Weights of a small GPT-style language model, trained from scratch on English Wikipedia.
Size: 19 layers, 11 heads of 64, MLP 2816 tanh GELU, vocabulary 11818, 122M parameters.
Architecture: LayerNorm before each block, learned positions, biases.
Training: 1025M tokens, 3911 steps.
Each number is 500 + 50 x the weight over the matrix's rms, rounded and kept within 0 to 999. Layers, rows and columns count from 0. Numbers have three digits each.

# down: layer 14 MLP down (transposed), 2816x704, rms 0.0376, rows 2620-2658, columns 352-527
# up: layer 14 MLP up, 2816x704, rms 0.0989, rows 2621-2659, columns 352-527
down2620:533508567431421435521492552455499436565510507512583460484470532475475524556471415512446567491449541509500549479479503470492487511503380583593479536516528509522489493480497500506529534496501514457519486470495586634536471590472541478416467529401478473522542537403493514546473483481542548484545550501484526451495471471538405495551526560468496536511447536648622495457545520587582463537540561515454530439571534522523517571451509502477533523503526590518561550585480461543491493531419542564444515552466472498515473530537452471509531516
up2621:556548493515407552533585508457553477562408530568460557441542568586475552561501471539500486478562473501519518482435424558552373512441497451571459530581506513502468404446525548447604450526534504568490529545531506526569547563449521428429492487527413484542512496440488489588548496420427502360516509497569434568589558549494533495454585554462503471371529552452474481524470540546479397529485521572518484523540547524481511501463509486542468462524460503511487545551488464466501465471474490555488437471504495529466536518484525570515544491
down2621:618495581533444484461498509566514406530527472395496465496424477526502470491474463562523537555398538521545515546476462558432593545470526605496501416501537528523526557486462541506475439410526498470523566539477467532481495587521615482487522525437595523530576483521553474442538432514566464439523479510478483549520481523470571429596523492501424568480479510533481425490465446544491559521528463503575440507571439480485491451503517386558534438492580502493498477505495422560606471471460609490587521573489539474498562480602536411453583534
up2622:527457526460425379588482521440531506551475496574570521514525434439518423453496597489537552445576584503484447429458525466506612423469494492466478383475540487417541475482541432549510503511547491493434475454608594525536462492457566488515500537496470500549485467497556525514424474442557511525545467475576431488590500529498515520556465496435571492534521439451532545545488521430521580453482535474548513449349496464507575516597520575532445408470555559515533461573438561506449428498496505450452547442514469534441526572498395540579524491
down2622:538525452565470575469413561401468550504551537506503509421454484472512537470557453570496532489445553547424495530594513523583450546477493477565578426462495435435467537598534632423497529426492519554533524432441436515432558553443466486544459558551427512528463490526349508508506425442500514471469463488521459468491491569497512453390456529502409457465514475560528513503555476487495431507490390511492505469580503626479438496427588508360589476457601573491557496533523545595569555523525457529411511509479531495501418584447439529437507558
up2623:468472459457509434495410383517461595527468479515409442504495501491504519569517467487498460389489514477452486542479528468449455543560474520453436470418483532547468536499448523489455590461487498467484609538488503609518468458536503525490460479482490521468562512517500518469438495505554526468500528442430441482499469516475510497425518522525496471597508501489543441519498539586457466500550443496509498505417452561666482487464469481481518390443537426523545596465613527494502538593519498559488578456553418560542524413520513493535469515
down2623:488563531580523508463473497434489507507591535508487569539511524491539468464466493486401487534546492537473523550539471495480574506419518505497514533492488472520535453457597440498484498539524541539524516575454506509445497471450558458476527552434486576519510457511501490481482555541500504431509440428567576484414545491575558586519470489487469488490492511579451548346497560498567494490563534508484517496528505455498469499526514567437508545558518545528471449495575495541432480501466526526475450481493556448551541521489403426423481529
up2624:565576558478476447574468467445417403497513578408479424545395497639531493401451479579556472435520479560513539452509497498518602480512579506502502462457446510552604551569488475411484501502464436428484424531473536474544495493539595513487490429572548456552545482532476422534536457452424617597518492528572596514574419553530449581470621511525559534548457559492439487522499517470493565513477508459429509457420457464545457513459475534659403498432525448359560481460484499484574492509469460508490495472514513559529597609475463533476420579
down2624:379599419629510443390466496432591517533517529514498537492484495496457544556494463492407411451527478492520485411504565507484490563420487469468490500540493461506502462594483460472440526413641468521497487641421439646518403404431621470440461535448602569453595460508462527479450427409419446534442461490614591501541458525442574475491541483412358544554543526460519473566468468511458546457499517528503526443522506455473412468360357625464571499406456401458574382402504422552507539581512507420447374604466548484510530467552436436486459430
up2625:428562539522602471496460503541466531502520464575500531474511458506498507517487439540504497444484545518485493541493525492468535520454557478485523569445568444497486410520425531506537555498493569431474592544564574520501452482426662422501503499490477474551540451573481434469523516479526513545455462517483499598502526474517326477513501429521608609514506535507484524458494540426443515496615485497448566444484470532549551448512421476533533475511487500511447474557462549554518501535514449528494443451515530526544543442590394534522505463
down2625:494427458553574497500526473558524555517487444518589502515527445454456430436518428487518428482494400449551485616430437464468401474574449452458518459534544578558511544550411462461487481522387478492548479528534465525490481474584470570483508458478565528457495469524424532554407571452446515443576426465493508461472518557455531459476519561457375442441485481476470517479425479548498486522509493425508556586507547556523424411433460495536542459496515553459450513421523424504586587509519489445492562565478473547445470515503554461461450547
up2626:451492507500457481469452513555522510456523456494491401542649495473539566565422422587413460515506326549555540521505468550548479478421440525519504486455561583529515432417568414559526435456505565564504486561499533521466509528518457586464537482563459518545479562570544539571397477595506434476505467458463401531534516533458432495466564555486505529512432463527508456427419507459393478465518438420590508528440513462475483555427521479535475534456473501381581539535507500524478461473534469481569497491560391516590516458529431509488371513
down2626:422595437511511475369522480483449564444495622568488512576524525468529494418478458523456484562567467481479508596505509500377490430509397590519651438480526549500379538502473428503595531444601432502467576509425462495563480558550493501516498548526484544389471523524484478584479514551482454470591518506556492586464553483460409460535527521519521444426520586477459501539410505513551550508473524506527382437518412481488476471539552437530514566546542537553562510473477521539455503405474558561543479469504577454499441525434417462435522573
up2627:491470484514493446469527479585582475495510454552386546498514448459514533499652490501517477537607365546499538498382616503462491417531520432554547500474512457508501488543432472565623529550414429445452534529467488515474498498424496473519521617498515450505412468448441476590497533477543494477450472402535465571541586509620549611399440551524585468475553486499466560496502533547408609488544432428557519517548472654531476478534562556433476570476471474453492517491453424419489459547473579542564424502553462484573461537446553423543458412
down2627:475602444467582524492482628532492482553504542555533559421436504455524506452479439440408539466432488446479477460503444505448530552465443491520453502497545488540508533439474476507443589553470560478450534468559582538557544486503489459507438537453539532457538430525500477460497474508525475536549542552483535550516576458521548485453429623496501526552430549514441501507540438543538475389461673491508531486500541481564432446467533553418411474455416524533536558470539507543573517451588451526423504440559432432474457475457444448536555569
up2628:581496621547491450462569470477537430535566440497423491575518473470593404517465459514502604522538540546420441459538435500490431553508409515507481512501527521527519553488484559405521505559521487541546464533456429455408527494594492537567451547488518550459546512591527430562529445514504469497502550550521516479497597477478542448526577425488512526452489482587495543439451476524404490516426501555522521522518499531470507441526507501430453511470466431529519471556513529454543464424534687679503555455612541513526430520594507551435474607
down2628:569537475469486525452463520518507548558540513447492486504512550454489530429554481426496447428506578536439481526477489528469549451468392639497566523500472456478523498599439483528565571519545519549503570425470514459533536428419517515592554602539502416512510516575404516432425496495463400472471563478547420497441528472497481478479389436520579501531584525605563485483502420522526434538574517469532476496435499548521527596474364485597462434412561552578575593431497550615504427412515497447494477540399497505505574551489588493572494425
up2629:541539569442480528483498418471441432504535411533519525437567522474466467432521477509550491518362494498484559566505528537485470495515504493598601451427372401603550482532537474576525437544510535514444519512515423452569511426487539517513416453518502473389501505529506466497541556418555491517662488465412562468513416553474461463510453346456441512502536461557543531455588597547444485453524481511397470545534450451510575537473490493478455532613542495495479481508491476479463539521446612499533482506519527604504528493528458428513510501
down2629:580402445486598498493427420511526514523505501491522585532497528498449514508497483555505416551460558474412416525527421533535501490512607509527511640454504475633558507516464548422401519523544532462475454431453425540427550458476587509525382553470554453489522515589574513474494560460522467434541573544517575520478488514490506497473589582525506430576465524432452439483510477462511466561450494553483626474554491462485459503473515495601390523538426523513496413432472401491468494417552426478477610453443545451482546499463447468430472529
up2630:520371484504522517581526451586482517537502528468531537516519482508392524512513487395434513506495575487586449403519449528427449497418621369472480576450590560501507498478573486523529492558545499525558465480450623433511457527646443382479516496432419478530552536428490448489501554565452484436496478414552486473391506510404466455534507472520510483478459451530546538538480469494432543484532462478368459487373526500480536445538466552450541512520521580478494513488450539547548497486489466422485407508569443410480496504472472519411529484
down2630:438539501491562499466520528497547521508551519528510479451513524543510492420496535564521520483539404454489503531461554551504562471496515515510612470520524512525513574467420490488515542484502563599446533525489481534542453459541484491535465482514535481490558508535537542497481459515512443465474517511540478509475488519480493484438541467477471478478593488530501566377515526518486493570449476477502528525467457425537440481457631442532445448468552504493527506453476513570448430505501507576444549479495536573509468444465430536550477480
up2631:504450488513485519523515516445590530475471554424497443436430550466427523632430468513410516432496480519494488437593561513502543476402517474556500506516560555504388560519535537482542519509497527551432476434541488508513533505553539433489535486510504467523536532395397500458548454559411516525504483538473585540446445502503499392442407455481476493505434436608550505515503519444533503518450443487474450443490532508552508521535473557584554435583498502530564501450486485569496579553415454530593502585538492459500480553362483515481502384
down2631:517504424492463485524484475510424437509483525552528448473495521435478384461515543420452510534416553445564457459430424561525432513538587451501430511418518503520462487465513415576538494533454537465505508469425580426543478459563542512515466477543488461540542504512533454511472550475512498471471518520579445409447529500473522449472503476464570520519481439514460445593521504459521540436524523474429385593477415563449570628509526463462463450448461444508537432491522496531551452559456526467560538394524492519613520527570553479465613512
up2632:530446429469644501453553530569481555525418536506531543447568476447429455465485476577458451457467463500612459580487571532482562513529412551466460470522558465481501545493544488357495505445479611432515426515463565583499480510478542505515567470541580489464588654551574527484446497484508462521393574492586482560539443642495480569526527497472505435540536545448538531443604548540568411473512418507465467459475442515437541476523541508515462591500484508557507495548399414542490497422587559475454554517476419519506475488470437502534608489
down2632:585434608482538491498597548438435525420487455419465539465533536578525419446474491685467459503437512399554542526473506411506510440583589480481495557551544593557438496514584465476476589435518475523491504569495585417482384491519625427465476487483410539520517530519459483566498468584548415593495465580472523484500588422408481522474431552450515401379454440541444528575495414465448561418455633576566479430500519541450450552436408561542502437508493480500516529495467424408436466365455537582535475469512521501479500426531543503540453549
up2633:574520502491429461465502546560499548472519542455399455568406474520526553514458542546501504517448624542524531534477559451492509540532472443438564599384501545517465520553520482483533537523486494473521494497474469593447512542492539524505440502429425559449480490509567526531510489534549438509475586341548568481493572478546398403469478543523480414465553538520561555493512582527457589486480434377540547447521487479611413499495477508525446563437499599546460478469467564536445586493542527549462467568563513445526531493532510507533492476
down2633:495477453475517482459456464513573412553441490491550568438460458493522555468560455557454588445588494471567617412523534490394452522342540497547522440547534478476611449484536534462507483474416552437511379480545495480473456628434451508466494494471515517612505479447433576510519401505529488534605478537473421588463512462427401504503498502434592513616428428509436475571498461566613562500438524439401495507514456424504483532509509456493490451503406511526462486495427560513497528389570420539517476449526455554515615547526439478459451615
up2634:457513547579505499451485498486449488533485584533561576478535438449545419486502527457501561444517622460565512420498563554476531523569487508526507511449478425596474518370458529578602518430467464553495529475436520479505586611476510481499500459543434443488561498496441486555522531488470486447548424467548525439557515498461574507487455496434579502507469517503490500449550447492436512450461537473386481466468541489476500529558478446498449496465509472557567432564539454469503461480487465433438433532471488409498535486491534556432569517
down2634:549473536563501456449480520577465519544496575496468422468503553480467542531608442450529474511479458483529533504524442466446556475534398482507513540456532481529510554484437477557515472437504474533533394494463455576469436495519523508457540444517507633607459420453458482460431505426501568643476539463437578458617571566517439603520542516530391519429571414530378590468527574504469457467465531541561524454457546516540500473404488581555486534526490475541485514408428594376426502475508460428487501498543532499418497564444512558538554509
up2635:523541481508532472514506506467434487553577521517543519444423523479630493525588506544476522582456450407422591531473474454451546525505558401509467501496472538510627460541536430520444502482432480501461546458549542534586493498459497520479552476431533411526560532493501553485384538485515524443472588366427478485539493422521517490493503408450544502466459456456524523485500499447465525539502508432636400531435619493455456488498448556546513476524491484547551496487532505456427524629622501570465542489530469459515424542561475574490492519
down2635:440514467479418427478462517465451474566537493473451466473543440471455474484509509501437500482464591499540465479573511484513480426499468547497448500519484601446497509529463474565489497473506561539534548526477525518478511555475527499514529510524466514495502498479482558428441440544565519521462478514563497544470445479536567574462469542539496483494496536609501467357527506515566479532453469492423540561533482455573535527518514518410518475500493496486447445456534508572492457465452481443455453443457536558532549411470514518490492467
up2636:591558565589493478529505560472450484546553516568450513456602538575450514417464503495512520456527584518557490479468536470567480495580555550477524475450480519517502454499483555527462479480537487448504479454535466475552503496481526503562485504492515444606494548533459505554505507502520515511465429572502522501462545456481527572565437446429478447534459430457536526485495458505486494569465505505546512541505534485497547486478589542483523575425480447378474536489481538561405496434550506466469484443411437534538455503493494493545531538
down2636:481529485423487527500468465503515527540496474536499474509460457493454441562511412494473509481529510547525474483482453519501486501492497498536448517499496466506463518552491462488466474424470496461511523558525433448507487519488507509514429536535513498445478498578510481457486436482468505448494542454417454447526496494493482489499479424499421464472491585530497464799487553440509492507488559556460469513532597489554484536526503472512515548570538552487497438481395524439534484485512542447542509513433566495504452503468556436524504552
up2637:481529469462495559466525409558501602423504483532537565349491534509456469586413519515496541386510473349506600455562487510514519512481477495433497492553490500513533489428563426489476490551550532589546416488612451530520483532535632502471512577498569494446503441445465456513506631522503514641464506567510468535541404529502496417495349474412518391538481526488550517489493572578488390463465439503533536521533470449461526468513524570431489483485430581467463510511329449396544455483438503601508525513479526416535529538492554490396507566
down2637:468562426449559510550474595492508535525412459493419504418485414452469546471440505537579429573539406471456531464558597479556525604520445543455454435493477430444500502612441577468487508447501544448516457445378498503545483559468544513490577542518443464477437415526562508426518465520467539454471474490534589544523473500545547567549488553482446477503520556487526431522479552501575555487451516472557405402472503375492437494473580477545481529453510400587444546503512478415485546506418472535456491471535543598484468503418464518467484513
up2638:465558492556512562576464535518386516529530490503510459571520491536595537511522442443529575451487463529524552458510473412407375543435523533574500423485440500531487524514460468472491515468560482548448495523523480500515362442473540392531432594433510450520514495406495554469396499607417499494571461574474544557427510458461557566474490543437475472562558517500605575480519523551569499494531487531488546471523402480553568428425531529457622415518431459536531529522494487482477419593515504515536553490524527451476460452440494430492486545
down2638:423521622604495487458510506522534482516538482502494508494516452482484520542532409470556438653565461551479387416406456495431567465513586473550456419487563551480489478562457399467568560516526519589595535548461496589536583512431517519367460440529467492437502506558496475517586538479404567514583541529457438489436424519490508445520511506529524504469534500496431491529506516436466464518493515507493553486440481502533521574553528497565554582544455525618477461509414531538445516533548453458512443462499576505561528415602514486469544498
up2639:549510564535561583484512564431509425517504559472558440488504406358570444416576430429456534472558393461425489526525500513519465507588542515482516491463557515461465476504460547567440536461461487539465444502536487435594516533600405471426528467497532406486550581559528571580453554506469616493570514507500477506525456477521442455507468502490534398522484438502472537547454413483619467581497494435483512481477468594398559512498499493487569455457557427426506501377626547547494485546543443445481531507591481504549583609531413558543498434
down2639:513433453523453513413493452468638582495454439415508505534474448426677476494556386514385493594550582471513390521528504507527561568506523462577526490541519556446564488470515515414543498511557502480551487486596602480458447549515536563508555423413527568427541480402535594576493452559402595481436560660513538476528478500436611522505527555467566578487559543530511569627436461416499384560523545407436502501501567567486425463484519543483436490510474521477458499474516468539588459495621424509505470511508492513538480460513539459427535536
up2640:512480481497500512506522481505457441378448459473593445516548507541496408541483543489542612490505476495531585578552490467520486431581554548464544452526533529501440497488465517528447436514563531533550459539499503510525587561539513446506492562359525522456420603532468530517569545483621477495471524473455459526394498527532464464511484545530572529584463516511513494429545462512480534407473575533492485692444468425599482467482497525504533418536539473485490471483423464502511517435436488552609484631511488471424468457528485440481556478
down2640:519530509632601521431436470443554523521432520554501404525499606444499507473479477552478554502560569554562489589488428588484600485481536494461538564485471547582573521481553497464467498505536555471466555604454472484523506489380459558372566433545534446492499463629551507483455608534386520514490511479597557574527444583523466436486545506514568438467448424605481565386487535417464435455419549461536471494493509587580506581490455494575544603464435426472468457455455487447492475493520495516494568439553542449519562440376508456561452474
up2641:564458538478494484575535537673518529466569536499540567439598529464520501450534491440502515551466454587550571450508502471463585531540492492444429574516522493505596535573474581479520521495403534453482537556564457459503543492540559460480493495549442573478431517471531581537493483465579480498429449482506473538521494521542487511544433449622563519436563587493512537531426542438499445526528497484506500455534419539522480523449497506488470382563479413476500564482502409405541539454413460515479490500513493573474463517470415520416455485
down2641:476504425545530584674554445528544522532508440577607510513521465429435529474459497566540577457504437516437473550558472587558498467501550536403504510495524605485571565528587464487441446516428434447495525505490496547555585584416568496520588552488532558543556553564507428441504555573544494534561413558522528501502624404540438603412557619515494527420571465593530517587556486545557475513527500422563470461432596486368509507563465543515529482577579558543498408422550419531542445484414546483452518448498515473479544582529500491455407456
up2642:557496550558464463541454487546513515518553507619452445424435548587482441403514482533529567509462516477519469464564530512472453569484412518540500393505528421428537462516486507429524487482540473557538542533540568413431503566554474529462499458464493530468459484525538503533487437549524526453506405486591474475457577428520522445556504567425460493469526519492402514440477522454482502553491448436516531460458374519517393497490590493487594499465464536581578497554471440447506503492423587562504527506560465503557457485459477465507478517
down2642:479483450510415467454571443438517452554482405449485565460512521480519562557474489528528469400502533554439432389482483487466575519475540550444489493540545422510428571491468588427490535537517512471548388429496514451470455448538532491516476521454510360490484551475497549518563484471565454533540593484490459479522538464558476589428489445482423501436502571506434450484491521524571542539535509488511465449477481609495575464534521555538479455492585468486562510393461475517507517467504452437463521455279545461495483474543515511544500478
up2643:447512432552523526475638473544538499589539468451445432495483528487579508505369587520484560561471442566507502516484613603479552527482414514434480427516478422594435494514444530512446516576515392564454568497505513476491544530576465509485456461530525435519549473530549585525463628533544518464519570507441549398456428448469479531493568540495562397565528490525501467474486447460457504521543539592505468533530506596443433491414423429476466535358479423501465449526550547467495506526570406596460512362470543515468489545492584436409468463
down2643:512454478527480512532526603484403483532486487482499511523603547506511487436553492476467491496449518422490481478462495618516551387524514636600454498524511555495463454489457486455588477484499393540499574544435606500545545445483488556485520560476452424548493515485479437509574432479534470516567474419539571520557431506490535472496455485531540580508548513472484491380550424593524492536622479427518517443517521372497532426519557530528616460465415445500618537424524497522613491452397511549591480585491546502491500401443516523531479438
up2644:431539490387487514578630517449484523527462452454477522516475544526497502583467524576527543572455494556519584521497527556485446532524433471522488451540460516483529469437445466571465578466483525449499535531481506497464470505474558511555465503453547517452490504429518444470553495462518475433504545539489544436534468564517455577461507482495590467438461463517497511583549429562560524497498599467448437447469461447573437541539596450498401504448500580543523517419536471521458500501549527544458491533423473483498477428472509481438517453
down2644:475483442487491503451463477525441456512504465489498531421399458576451472506508523503440532554545516503460438493470543421509496453471578453519479547509499481524486544529486447528480609477489564570500555480541466474508486514462585526482516511499545478450466457530460607523423455505493530571505436432489482552452512535508463517585483498469491509487563504538438510471511520463459511474461475509508478452444537561472432486484500500524497541470489418514546487492566462508508493472530482484477497545580492507474524508499456509516513546
up2645:510509507474497412477491519481506531470531406543473339458470488575532465437484398553435517596621490536523475455560594418458523415448459565508532483490521530481443492442459530566456493535503479512538523548432435486532422496539588582430562568514564591471543466535596530497402339586470471498520509471590495545381469551514494542518514551515455408532447515528443437543509583512419505554393508438366499498417528500572461555520469472487514445558467471540413514444532572460490402468629393408546385405381472461479463467529523434506476542
down2645:502436546428514344470399437482440481645527434455507570492632487472430483513587441481462556454512485575577559446489615571500456500563465510468482513492386501527528582497460588481484396540639468514507531487486512457493447364591424533546379449501506269444421579422368518582485507436524504505478528389420606435525431483511527577558410559406432534550396430570555392479523514435501588529499472469531662522465435555510518520480449604430503494535531501381513485585571528542446517558509523521630443492620521436544437494635482397471503505
up2646:515495579503503426486454531440533406442605559423491517514475491529401497485435569523490518439483507521544530486523520526514475520496517468624468593452431518555525549551484446419491563515483523655533587492510562516566415485494462476476432451369564631411481435514531519517441499555443606462497456524428587535446473483541524460420544466517525516512545548493487548478435516516450514484489552549506490497486489616411503546462540627468520417544582532504531507557529558562393564495486508463541517547481518583538552586536499408513500544
down2646:489463504465496469570504389375469469560528375556525532536392504461589457424480441459541485529467551500435449490516488433386449378541541420428544411512540592481433505511517464540472376548509603473529408498488465544540501482461441552496450512479535427572492499522462474539497577494419578480571499572451548538485526557498440422481500451532552487507461464499507434467464463533514565529373480529545394519448536607502531582515571504497490471526424509545517560525493539580475562481481474490489560460577401414507458493504589532429467462
up2647:493490492549489588489569546540589506471434511520540461571494481505582485501440499547447443623372465579501406524427454440491450565510518370507492548474461476488475599434535515426521476486497495620618598520513485462543487525456544537500517458451496562528547555498481485477591487633468490570581515460569525521493492466456499489523446572424468493519536485451530545496556527490498476505527480544479527361558448524501575542568403465441557484515552539502559454482445560551583428491510576494458491575450386462399520559467621552484586532
down2647:625593525441479570477528506519552524466420561583417491463452556635494485432491530510522413540434488559514603424421555466554472520487573508514511472476450580483454575448516449427439604433449537529505497552490377496420471517479344547479525481525493505552578449467471562486595530565548542493511523434480488405533495481555523550469515449458513518504493481460486521580486556531571492467451481556415508477569514438505505513469516526473597524465476530545532447491530550478567568468467528391475448420527545436488543430542459504497454506
up2648:467455556503550446444611500463564588528505389437532527520487558452491549504506402451534451534451578584543637470488454477547502580553548467469565476494507545572510459527488457543513389504504449510526532492466498466457412505498476551555504562481510481551421557529565454442465481559484484565491433540563464474554488442546444538510512562512563572569360484530416544601501516479518544533513603340534422399500516476530476522543459497518558412440542502487540484510438470496511433474492531471483517478478463527478598472481521492466460553
down2648:528469579472424544432490438425470501462484564468487583536389444515381500473574529373570443453597519547529527502498447445564547444492449389468393465506497473510526516468495425605445525529567584531455653477489496588445484537433500436549558508509530479442607570400470512499528475559467582514517440482491525558551456491394500546513505503510601503444547476552483526541489496513487569592530466513520524431513495523413526475462433429497462473483463531506613537401599542517528466508528437401384559530497492475530566508509497471418474391
up2649:520548478553467512554562449536558469496624563540558471516466480571542502594561497465434463535514441469467463499511571392472480519538509460510458518538489596458474514473488560456474625489517614476510481505569477511473549466428495568541525415478539506463567433546504501463519522559456450503477552457502492531516579480469532613436612405451480540457468444468475386525388582434491459480497500565530509476518537451434427497469510548558572524545395497539584408474513469489504492544531496497443463480479485561470417539492567527436569551
down2649:553486548521533499573488467573463495578480513443456479631485527518503594408526457414531523568398489571471489500539481470524418506515477516517587530438466381496494492501481431495511515503468519555478486636367422503530474481534461491485522520390498508491555462483600483565486529488450452400556547505496479551451496371517438432477525474575549519491480521502596558457470417470536550536551440554576458517481565473446503488504462560432457466419484504553515499460504453461505506529537478525479564528524565545585527524526494525458524498
up2650:510561445385528557548482550602408499496438569501497577557525445490493500567508570495458505492464497502505521567498482473496523548497562373539466479514469555480526504556476520497468528514470573604564438502648524435515504549533365514475484494553462508414492517469630569421463567532489552476458512468446578438436573507512515479480500528447435524523524466554477501470424449486571438576517499531437490483573459514474504451482516440577479608507573483503538485507531541586476572403460516433397431443479514499522540514546512452455529524
down2650:429506410546425594470542482535480453598501601457476571435413480556581478484497475553577589492388535581552589400504634515425609612567461510505497643507492460524457513552440526515577545501479479484466425449425531519531473541438531555476511508556524406530489413445431493525551567490549460468537495513496437504578438604568575547565574489560554453515431389457504442426517461472460548474480558498468487519457455490554533553414520590474485444593454468507490582483433556535429403506482444524511499580436502542488442478478454442450539481
up2651:530405546566491360467478469459535530515508442576482502514562503525562474503533541401510488456426480485556580481405532491524461478480575493463491522483511561511464633518509461537472457477449474490489473488460517578486462455452518545547575589533474450564474440551592493557418511526504475527492507466487532550519415548487543518491508511468414497480537505497476448475531505439538602421482435491564523481490470525515389500513503435505532541575525483492464378439521474483436409565433487513422566475550556524485545526520425450377562574
down2651:516416472494475524414494575468531490582576516498558520516493441416419493580559560466510455510484525527480517466465547467534598409501550559440557521480460501467574363435512517490544488614524539442496559556464587439339433540600498448529471432500514492473504495456390524435562566550366570496444595541435578487321515453576497411563501428525539540520428486504551534510528572510493502423514462510570571522481482558432458406538519449436500431468541547474403536436425516459431498442492489566498501558567432436408418471520406567592460592
up2652:486507553463487458453496509466505494529484494491583460514477434448456397487414458524436607455526485485520442458524361528555493488454525521446460448526474594492528480544553501530551500469502456503535500438559491510614569486615525533506490483486472492470375514484558462469485471565542477425500518517528536487574495499548477618517515451577521431490452485512429471510429493519526450441513524591505447486461455404489566521505616532530421487445459544505537486468512483494542501505613482539506503462537480530481539525557480475557474402
down2652:553500523461567629508498523417457576459512483462520482605511520503563509584486541498567499467489438518561491455541498574452521512453438493489502480562473449392468429448433492508518440602509468488526434537462499435484396640413490556541582460411433504419463506584464489430584522438489561478588474484373483563515504534466483509449473573527432524458481427579525504445491450553558519447490464533535560512578456366547481428429412504492483534637531568455440566545542499417512529438541529511488397527432526394582486480516468497603491445
up2653:444524445586577425551534493506457467558492425521444559416394442448430466530574488444552530549508486526495597527479394459471440502479589520441538487467484434497525506578564458565376510539580466493536473544473583523443542512576582477583495493477589596567435541549559480610565562523467426509504486556446479392523467455484515407575464456461527499458568550473444511482621400545435605484638479417490556507479484402544568460482488528432446505500531476574587463489507488483525558422485528545412539453460586428485395463474452550553509531
down2653:429540496455494499466458504577633521575423428506425522513594518603426373503453425494475400478467468451468614454515513432421521526525553417481452411472537533503510503447639560515484510460508516595568554553517484475477479562462501541504530562553513510528530543549484536568515500527543437498486488494525404551487403489524457555425515484512573462543405626624461492513467534459485548423527452505546403478432448524505538535462650509488454529417399518512505583489565533630547535558545451585412483516586434544513498576642494503504505563
up2654:462462565517497428517554449549465532532455452482523667460488551494526491572510443413370534495502428508405438562465519539522431521463460438363551425448454584439544489553451510474456570477519588422411520483466478460560516464483538501472502608541508472455575451511461557582477398516374478504445524517425469527577517581432583588508558464564606519538566500448480453500478489367502636473503508569521411419538471460511543578455470484479436373434524585457465502506456453465555551563501445509559480522454453610498461474369579441540531521
down2654:514560481512580454511380511550463385472450523579501416435415517497404626548445468507477540508461466340508525439463492552521517486487472556532467510476517439450561387551572493442587437437427531453458530509457436564397498554482513525572633527405610548543507409509555452529478481488515576486481532541533407453563513468435527508582564482457520463457584535412471516643433428524492571476650466470480535493524485550387508526539476527413548417577535640576454447512483441517508391557493428513455545443450474501470439556575574552567539528
up2655:502548541441513473475535495536520477511508463510507526410643526426508510624468419483494538489488562476521495433531502512436504557502463464471497515458490459521574453493488498556509423629585528637560510480470493487469471576475512490491503480577452532466474509548595474368564486469504380497463625423496486455568475564528557541482452492541526430522476442506479527485687444536479574515496497536563527465595464536579499517540457473564487463536615473505439508477485446439511494488522485504464439572570513541527462536536475462475570454
down2655:499456542506534527606533452465472412530500481425558535541461552481552511498563447504481472537452431471563538599464515566477530352536567580472486374459541505563414460470516529442592450439504524466515484549518484487468538526469437485466464586496516482508449502452537519526436475543488646440459457476523571499591478402492546514526621519497531523479533556533549461487459467506542575469496492494496508532467537457441562491448467485467613562423531504512521519510478537527479458490521508543470497466439557468538564466476494535518446549
up2656:549525603484446506509471406506494449424492508474510461448430441545458509480557478517474436564529490461515543558508571432462510503469540540579519437470507472483433445490466546467436575540487463478506591438533487486494505464476530510462491499481468523501480524538540419550524491472526514467600546532490504530523496390455497518518481575572503526658482489478514462468508478543520483487485516504520458476523465514487459539452556514483518553488616578497574542522514554512503483488558500503543455500471476511475470502481522457513555548
down2656:502477502492557523560502531477505512533524486502499505547450494492502502463503475477459497468476535513502489449520494476496528475513458479488475472525417539492461513465565524483454474523502537428530492487535433530516510462510511509526574488523584495526501527491533516444585486513555483426475572442502461460439544508533525487496515505481514512533549490503495504327454450503531505571552503479504555469476483492517439471529464489527509463476478522537462488565526458493517554580520468486466490534552578552522473401529484514450524538
up2657:496577478507543486465528466557530503593526519622450566382500595463537448422439451580465464531462394516525586510495450466517491503540450495545496535513532438604527514461520440490518493495441516484508538520506425514523479485436436552483557515438475507487530428449379461468466502515528496497412473513476558547426455459514509480596525475297548457505381536507416533534498443450520467521530629536504460479505454538555471445558514517470569446536476503512545489483394509553543568458518572516502409438487524474445540444473470485547431613
down2657:541561571468431519573569420494503546558561525531536551531484441417492510428523557524492528450490461446434428564534582494432521476542418441524467481404453577488401466521495475479471579624506540424514520458457446469556570498406407442415510533517467552522481557555502482542465504456510485526514564545487543569416499432484542461457462551487486473518610561523508543448563566384578431544499537436480401497460498414504415479552569496407446463521533528500420532564501512559439512522491504458625495556337531499491425492656504459519434413
up2658:530585441460400480507463624503501541537536479488487387470554501481569540515451596493538463560398680409563514479531539429529555506483545432377574532496520529481511586546447471484542498513618571472470480534522483514502374447555507535469489443562522510488506539439518509575532422574488569599538409586616597471473489437498436494468474571517470455608485506523513354500439569489532515502439427530514488517555552495495464428486518435456543472427514505451493439458452468551447483471434469521463413472447571524448489510531469572485509417
down2658:506455516458474440527479513531468526384501592520520581446390486517529496458488446468450589474608532427517481503499532570463535536509513569493408528502513429549476518576517556581435543468469505489569441699555500484506499496528549476472483567434595469495476406633506516454614455590481467449588519510452513380544588548422581497492476486537537473463487507534552498564484430530400521528572474441534561573440465550565491486487610433497498486433415432447487536526464516491503607502524470534424476497471554475440454486561499475495465485
up2659:514440597423420514427407584529513431561479527479503488541497444484470397545536435532565522474482453520513530474507532429513474442471441497435479450557422498522471587508436456564530571486546428493651465453518516578506451516463522483422423544487523521504569388519448570520419465537504523513481469465442558572507483562513510476536419445530511455476542415494469536397576526414400499518411513439520596427510523414540530427460559475585408589633517494416534586541578524552483491465530463588476534500481476443522443483506422540432683531